Weights of a small GPT-style language model, trained from scratch on English Wikipedia.
Size: 10 layers, width 512, 8 heads of 64 (4 for keys and values), MLP 704 SwiGLU, 27.1M parameters.
Training: a variant of SOAP for these matrices, 868M tokens.
Each number is 128 + 24 x the weight over the matrix's rms, rounded and kept within 0 to 255. Layers, rows and columns count from 0. Numbers have three digits each.

# down: layer 5 MLP down (transposed), 704x512, rms 0.159, rows 590-606, columns 128-255
# gate: layer 5 MLP gate, 704x512, rms 0.157, rows 591-606, columns 128-255
# up: layer 5 MLP up, 704x512, rms 0.169, rows 591-606, columns 128-255
down590:151137144129144151144131124102138132093123163114141125129122140152138140156128129152175150118168121143094146135130123083148119184157150127147083096123193134111130103162141146152138100141111120122118084105103097146154160099134131136147146117124108167114154122133138124100116190139124123135140159134151126109131091114158158181126101113118127110135124104124130147117129101165130108126153
gate591:104116137103124133095104135120122178135113119154142132101138153130130135106176107101064120150107139183135084120097146094110153132104132132172145128114112108131102097099105097119144090162153162121122147140127067102152136146123148124103172163156096118127095162145114102119108146168126131113177135130116104112086170117185115154078119156141070107137106120155144134100166114173137116123106
up591:124137138148114091177119135137129113144143160135155123112126116131148128163108156164143162105084119088144088139161131122134102144132128155107111133121111125135145157127150149109164124129150133111164117107139167136145133108132136143082102138097136148113119140185134120101131150187094111172121100120145107159109147079107159140131131145100118147137124117179164177112103118126110142088115
down591:153149095143128090108086112152113161128100132085059106109136140102126104163137087130114157111142110125105126147130142123131097117122147130104132108131119121102156176105121103093103089148140117151145120157146135097148129118127151144113120099132115140120158075162132121121127117154128086133110139093077151100098100114155095166144154117125137121122163107131144148102145150122068114151155
gate592:117119107101146166065102126111139070084133074126164131114134113141161141192127126115140199111135095155124134119136157152153100128123076105163115101109139130138114132161116146155083118130158132138130156100039122189156163195157126135160153140105118131118107121104132143146082133075122130175149143126091158103139145138137113118162127130118071154106157117145184140103121129150133151102156
up592:083122114125111170136148085119103102128100073104152114105094155078195100183102095098120150074174097111083120104137140105118130063126166156137108060112113080130114103114108132141119184113133132146144137135080110163153163174140134156099121113093127112085131146134137135125098119114166153165146142068093130109127147130129106139167138056109096124091134138100154135201137133147176168130133
down592:167129138116111195163129105142152140196145093129148109140131131089142124102103126125097176119117116118089076114142105132124139188088174080109126125156147122156145152101139131122126161102114127113113105100146097159107095144141146146112103100138170157136155126126123124154135119135101180137129111111090126119145116110138160152171130154149132130115092141132156099137121128150142110141067
gate593:104138131121144136116124093123167135120123137116110142137118134139129121119127136159102124136113067149161110179122147150180140120136122134107105147127095158114119121097093142153116149143105072116092110094128150067130102169162133161127127109145123097147132123108106121058108163130109116118130135098155117154172111185149117113124128141152144130167138095118116120145122110101131136123150
up593:171126129147144112120146179146099127095110141121157080164080122133168155156107121116147171072119125098111157126131099113145139098121152148110157170141128137147133097123168092087137195153144166145130109111120133148169109124159111135130127152143108120102134129097099165101149120121140113158139124135111119111135139131144111165158158121117159131129131211135125147138128140165107122119131
down593:138144115150168106119133137108141191167156177105168137147154133148137113101118104091114144116144140127154116134097166154102135177161094101136124128124124068143143142133108124136123149157131126132127119173129165128107126132149108088110090099096116117088081117170161120096139156113091155172152103110121121166123102176105121160110116142101161146165150116078113110143093084132154161102077
gate594:137104133147097091107112120189118165149123151111110135158116160114135069140119117125175139141101169167125119123109116120122108141103137128113144135135122147177124128116153058152130180139139131120095072147133086159103130150175163089131132139137109144088104080076129142160103119107131151222101093162165154119144093095119143113129167122125095117120116141138132115139142099142105131111122
up594:095163123147134099129167135156086138134119177139148116103153155096134116120088105106142145143095124117124114156107132130094071130161174093128122120089116130142089111134154101109134091078140123165089125116141144152142083140114121138147133159149096127131105138113113163131146127111143135134108133150198124127106157129144157146126182142142100108146103066120137136096084117132125142113137
down594:125140112123160106118151141145090104133090118160115147136135087090111116095137141147104139140076150113142117118106153142124131106148100102103144145147116142158088122142137128091084132140105116161104099106124114170144120148158104186140141134122075168106120137078118127118144109122178111124131163165130123106142134131146119109090139142111138137111122140117118117123134107140088127101130
gate595:140131102124106114138162148091127125145159156121124137186105095181122130095139117164139125098178152124120126120121179095143125118162125096121092123100148144117152129136160151133099151103129118123118141190091124112176194120166153140100151124193182111113119111160142101092156123150126151133169159145121119131152138131107139146080103130165156135125112126153116128131102168117150136139097
up595:116098121154131157117137096111127136143103179181172134088100116114155171129127113122077118151120098090135108128147135156139167090114144108147091167115127125096127160123091187108130124125185154126140095089110125136152094123123139133209149170159123125151150135191085127118088114168150082145081108105122103158110102158138109166105140106101133173109066114107140104156166125106133138099161
down595:141140116133122107131150155134096155129150115118141112121130116089133095103116090132134126164110169163127181154106144150127123121139112120160178115143101125114114096079146131145147131114132101135150148138087154110085093130121088125175097122101153116118142122104098121154114150141146126100116134152098112122143107127151112132140122116140163120133149139112093123109158092134112141128159
gate596:134108107145143139118146140149125173175118136107111129105170128142151140115143153130115153115135109138137117115161136087099118104209089127089118149131098124115067155133142143122155158116139163106143125131155134154089150055109161125147127128111101181122118098105132090130137127103112092122129142129090084127098110085114165120117152109120101104172148160116121120118104188160149118152106
up596:125135137140166141161105149104129101140123120127150159127145078132114114127106111142143110133119114110142121170145130123110068115148141145117151114148148122180087127136131117125127124137109135106166108083124134104093109142154111105137083143128128112133141129170097111124113110134067109091131162109143150123168117116149170142105115094134134155093133119131131116170141137102127156118121
down596:175177124124138129137128135125201072126109178130188140109124102157122148104160103118136116127138161119105122117122109110161121162152110155155061127124119102125116112133128106131082152108150106126111115172094112107117130169098145114123135160132121099088147137131095140129165118097107164098108116106107130156134129107125129153125145121081157121143144173111104147124164130163107156092132
gate597:132146073124124094119144156177146120181144113116077153126172133154132111109080153126147126146108155154099116096144137145119127153138084126156149139135064082166085107087142122142100132182132136127151113157155129151093085150137114156129132101108107176080089110150123143152132107178104136138114116139143077105120061105120090105087139129051156065154103137135115156160131146158092100138146
up597:051160119137164143129154134142151140122129058149097139129113126152126156155172153108167114092112149077085127151103141136125124146127126151094090128156119145140122120157135147133104147100138113144095135138148128128136101069117135123126103103152139121112128158127097183108133100131159130109131126150133109158107106145115112123128168138098069082136133071150150151168132149109082117132096
down597:137141155133095132144110152163129126149101130106133112115088118157137122153160122134116126130107095124152132109120128116139137140108094124102140118116091150140143120177129127140170178144158145155127107100119151132134113140110130128140119122108150102116121074167118122153110147091124135164119087147132083102156152101116177109137124136111132106101106130119117101132120131139140143135122
gate598:122118089089139117124129138098137104112142075143104128127154175131134173110117111086096121140106122161146154153119105185135099121101067080129104153125129086133131135129100134118128155115109142173109140153143146115148091126118110152129119140149163132121126126105152132101179168169128152139107182140132151143121135146126136112109123115113104167131131135166136152112109139123145086140102
up598:076171127163120155104140107113156166137131140113118152129130125124074131113110095147130169128158116168125115142151155124082132129116083138140121124159118113136105117117127087160136063145111151079151113170122075152146157130151148118170145118118106118104146086137139129132119133135157150128146127157127128165106148122153130158140101123108127172150108106158158145177121147151141137108132
down598:108152137128105095094156138113103169110118081135114106131111145151096151119123129065119096099106141136118155117126103152083114162133119152091138111097124126110169111113120137119133128153131163139157098153107080141183172135117152123117119161115125125078133129133137140094131130142145182073098168132122121175126149151138147130113082120145140146090167140075132071149108114140140124175170
gate599:158119120167163134153128136129088109103096121094125123146164094163112097114110170174159123118092154124179149134121078101132143115149108137118143132109106140114114119163110118140148131144106089135164168108212179097130148114145089158163099075171097127137123092155093141159124154127106123102130130136094127117148117132145159124107107122151122105103147126159153137173140111187096117140135
up599:106133147132154128133113118174151118124126109109113149095135137088143168158129097110108117146158054116102128105162108144151149170105154159110156184158146103130136140107109132112128117135127107147075121172090071122171094158102111123106137133087091154137130137174105121151139110115137153150110085117123129079123092136116113138075118115089152136171066170110108130121125137125154139126183
down599:102169140109133137135149132161110125139117151119150125130130095184151144129170150115091142133118127162065115127112140156134157146123103151102100148147159121094126098126083093141135113096155145151166158131139082148091114114151163111177156117143166155098141131128121128104120123114125093131143148135080154095113133097144077110145144167125104150145127124087118118099103118150129116128142
gate600:142097157157108160077148138123150123093129083086132121149172109108110122102118196141164124122090104125127115155106169134100182157123138127141142139099149127150129120110140130156139104083137136137165130137124138161089132167182108060125145167116105127167125145111124156119142112173073135115106109124098110122118127072095126129067146162122116105093108136122153129116138104122120128157106
up600:122166135114091119106169126132128148122143150152161200122074121130116142094127111124147110132137150093126160128141106118181106129140159117132113118123119131137174117117113129174140151090114153137165133132103162106163156111131137169151160162100125153162097128067174156122103150127211132135136117092121141138116121091138106129133129143146128079167152114149105116142097155112126110130144
down600:132165137107112075131120137082143083130128116166120135139177153136158136144124124152142114104123140135108134126137096132082152126151085088126103122145149120174120132116125124138127158144125106143116150149081128137142118096145112151147119171116109139112124109145120083126093100121121134126133106151106111164104135153119115195145118084108152121106114084070129119151144185129129118101120
gate601:141108119130146132159149080139129101120136102137122108145151149093126156147094125125153126092134123111164124155149129149136124120153159083065121155106140126113136111126171135083114125176138145114184125160103170088165120156156153129086125057149131127141179137146139106130124109119105146106137134128093105155133113144101113149168139159121087119149089122122144129089128123146161117110090
up601:120148106133131140135163120140089121073140140117071157146096102111073167150143114099092132122112129133130111106093131131100113141125195114159121104109092099127114126112113101089126114141132141113119153187149133125140162134122152120106100134136141128140072121118104121148143142201125141140102136142185119163146143107025113181102161148112141129109097092165149135109110145206113140109075
down601:125092128126146121100171151135131106100063114134144132174137154111095120100170125120133114145137105123164028148093180134137116119164097158095128113077113156090128176136121105154142111165123136126110080158150156167142116124147138104090109144137123156084164155149117089129093119127092134162075169115164090144147141126136110134125144108124150118121134143073137166085166092145126174086107
gate602:124132103188107164111115103132089085133117119154116119142171093133154139122138086102128158164068145155107195136114143114127112144110092140140132147140123097150085092102101118180131155127153115100139106115122139112147138120123173098115141087130144118165123130114163131121164112152146158118092118129147140107169136107136112114114067113130104152121142156124122129088124124156116075113139
up602:137126153152122118117130177099124113088128137104126126133166113088081099130152137131126126173073058156165156111099135137115103151170116137122125113128130139093152129177174124106145150112105104125115129058158136113116156109126100149106148170112093139113127154098129142120103162122137116140134117149112144111109130109119132162177120157130149144123132139152157104165116169124130124142121
down602:129144166078097119107124171096110132120104141107112107100155119134123112134146116082124127186106095088138131169136103138133098128129179155100079115133130159117152121129138159115133116122088121163132096157105139152096138085125072164140164160129148141079091117096109163103104095138112132118121121130118175160154121161105154133132140123171149157116154171141122101125120131158158079144096
gate603:133106111101115122145080114115122121100118151109156144125150133126102111107113132126106137099158223110103115113130133186159125103099096125125121104150129089099132099123152143122148125187124083098121095111132076133124124137144107127121151110143162145116112138134148096071134148143102150156126098134134113143149145143152157105127083131097102124115166091156149138104125128150117166133158
up603:134119156095175101136154147114135137097112175104117147152115149149093111130157139130142099156133145179117113127134098163176117107098123119119137154112131147138159132130117124125115134156157120130122138147131125104125149114137134091115121153087114156145073122122136075123160139088153153108116068118159142140133112104076144118148133120142119102160119127122165124127151150145118091098118
down603:114119075125107164132138114135086086148180136131135141116110138132154180135095123159147135093110145124116116118135127143140136153149134131130142113139103101118131137111153142130132146128179153131101121144163160138138125132123133141128110149119141096155135099173144119174113136132134100101126109109098105118102127138087139115150165107141175130094104132075149144140137129130117129121136
gate604:118145092141105074112132157144136089150126115099162106146084131138104119134120137121138065177131113108142130100132159130150168132125107122115128152074114114135158148129150158127144120068131133111157100149146100122137131138147115132108152169121109093169165115127163142086158147120097103119101144128133140158140134176123120128104148184119160124139122157166122167116163153098121124128139
up604:142155128137091143168126108127107113122120130121182169138133148176136136135138120140109107170113131129156125110069182156144130141127139115134124159122132127122109127081106144157119134125151132178152148148136088112127111164145143140141127105118101140099129105098137144141131125130116134151162153143144097121154111134164139139137109165119118108139136127147165121131146091075072158119102
down604:131163145135152100129171143108126129176141137093120144132124158118120093141149107159144125132109094107160158149133117111171095127153066191142130110156120103135163128106116124130135092112198141146108146195147132110126132111131120102117130157125096161126140143136119153164118156131122102165147131112145149121131146165152079100120172167144150107105134143142130126097096135073111122142117
gate605:140148107127121135123145134132135132118138126107103138114107164168127143129098077112138129106132117144109140161099115121132148146098104138139158104140134087154121105136143116102135167133115149119119076126160127137154111104116139123112107113103109098113105119138107156130128092138087136105140150116128140103126141137129084134098133100155114123153120114110082114113122142176145110135088
up605:149118150122136112140101140142108161117180178132113153124101134105120069105134105127103126136128148135122091149098142121132125179128147099118150133129177143118089117100113127100143135116166091125152138097136128135146139131143103168123153105142102097166138107131095109131115092113132073119132123111143104115111169155160155145095110117109172145093129178109092142157126128160108094101107
down605:094129095111134122100144126141074121149131109149115134102127140139139107162100190120152128124131113126134125102107116133169121142141157160144120135130137155126144150074125152136105104137133144119102141122095124153096108141141140141112130150147182106153104127127114151141118122163101098153098115124129141128102141124139119130131119126125126126093166121131135106107122139135150104143085
gate606:134141121110168150091112105106112131144110117123135136128125116127066165125135140116162145147114140124119136088121125105135135148130130102129116167116112143181105117133150144126131124079143114129101130094097151125145120165102133120103160078157121168138131139089115151172161097152108175152069137116126107138166117127140132122135137141116099144157095114139154180131139149110172130121109
up606:104144099098154125137139127084109156116143137096122076095140151142100147166118099135183130156137160140124098141138134076119176185143073112128125118156103135126141173143158108139085122087142097131096134148146149121109140141120132134101112144098129112149158125112086139103108105133095168166124126174169136108131140154138135106129114102109117142107155114128178150136137061141152101123129
down606:151131132105122117102161135067100134152133153125137118138090132095126115215119067111174128181183193131173125122133128138155137099138078141130090117155116138146089201157144125166099157083152135132117153142110143118119141154166145118113133143112119128109141079116145112127133118130114098122120159143109150083142109159104110111116130143115126122095130136143148083106136088085124103113114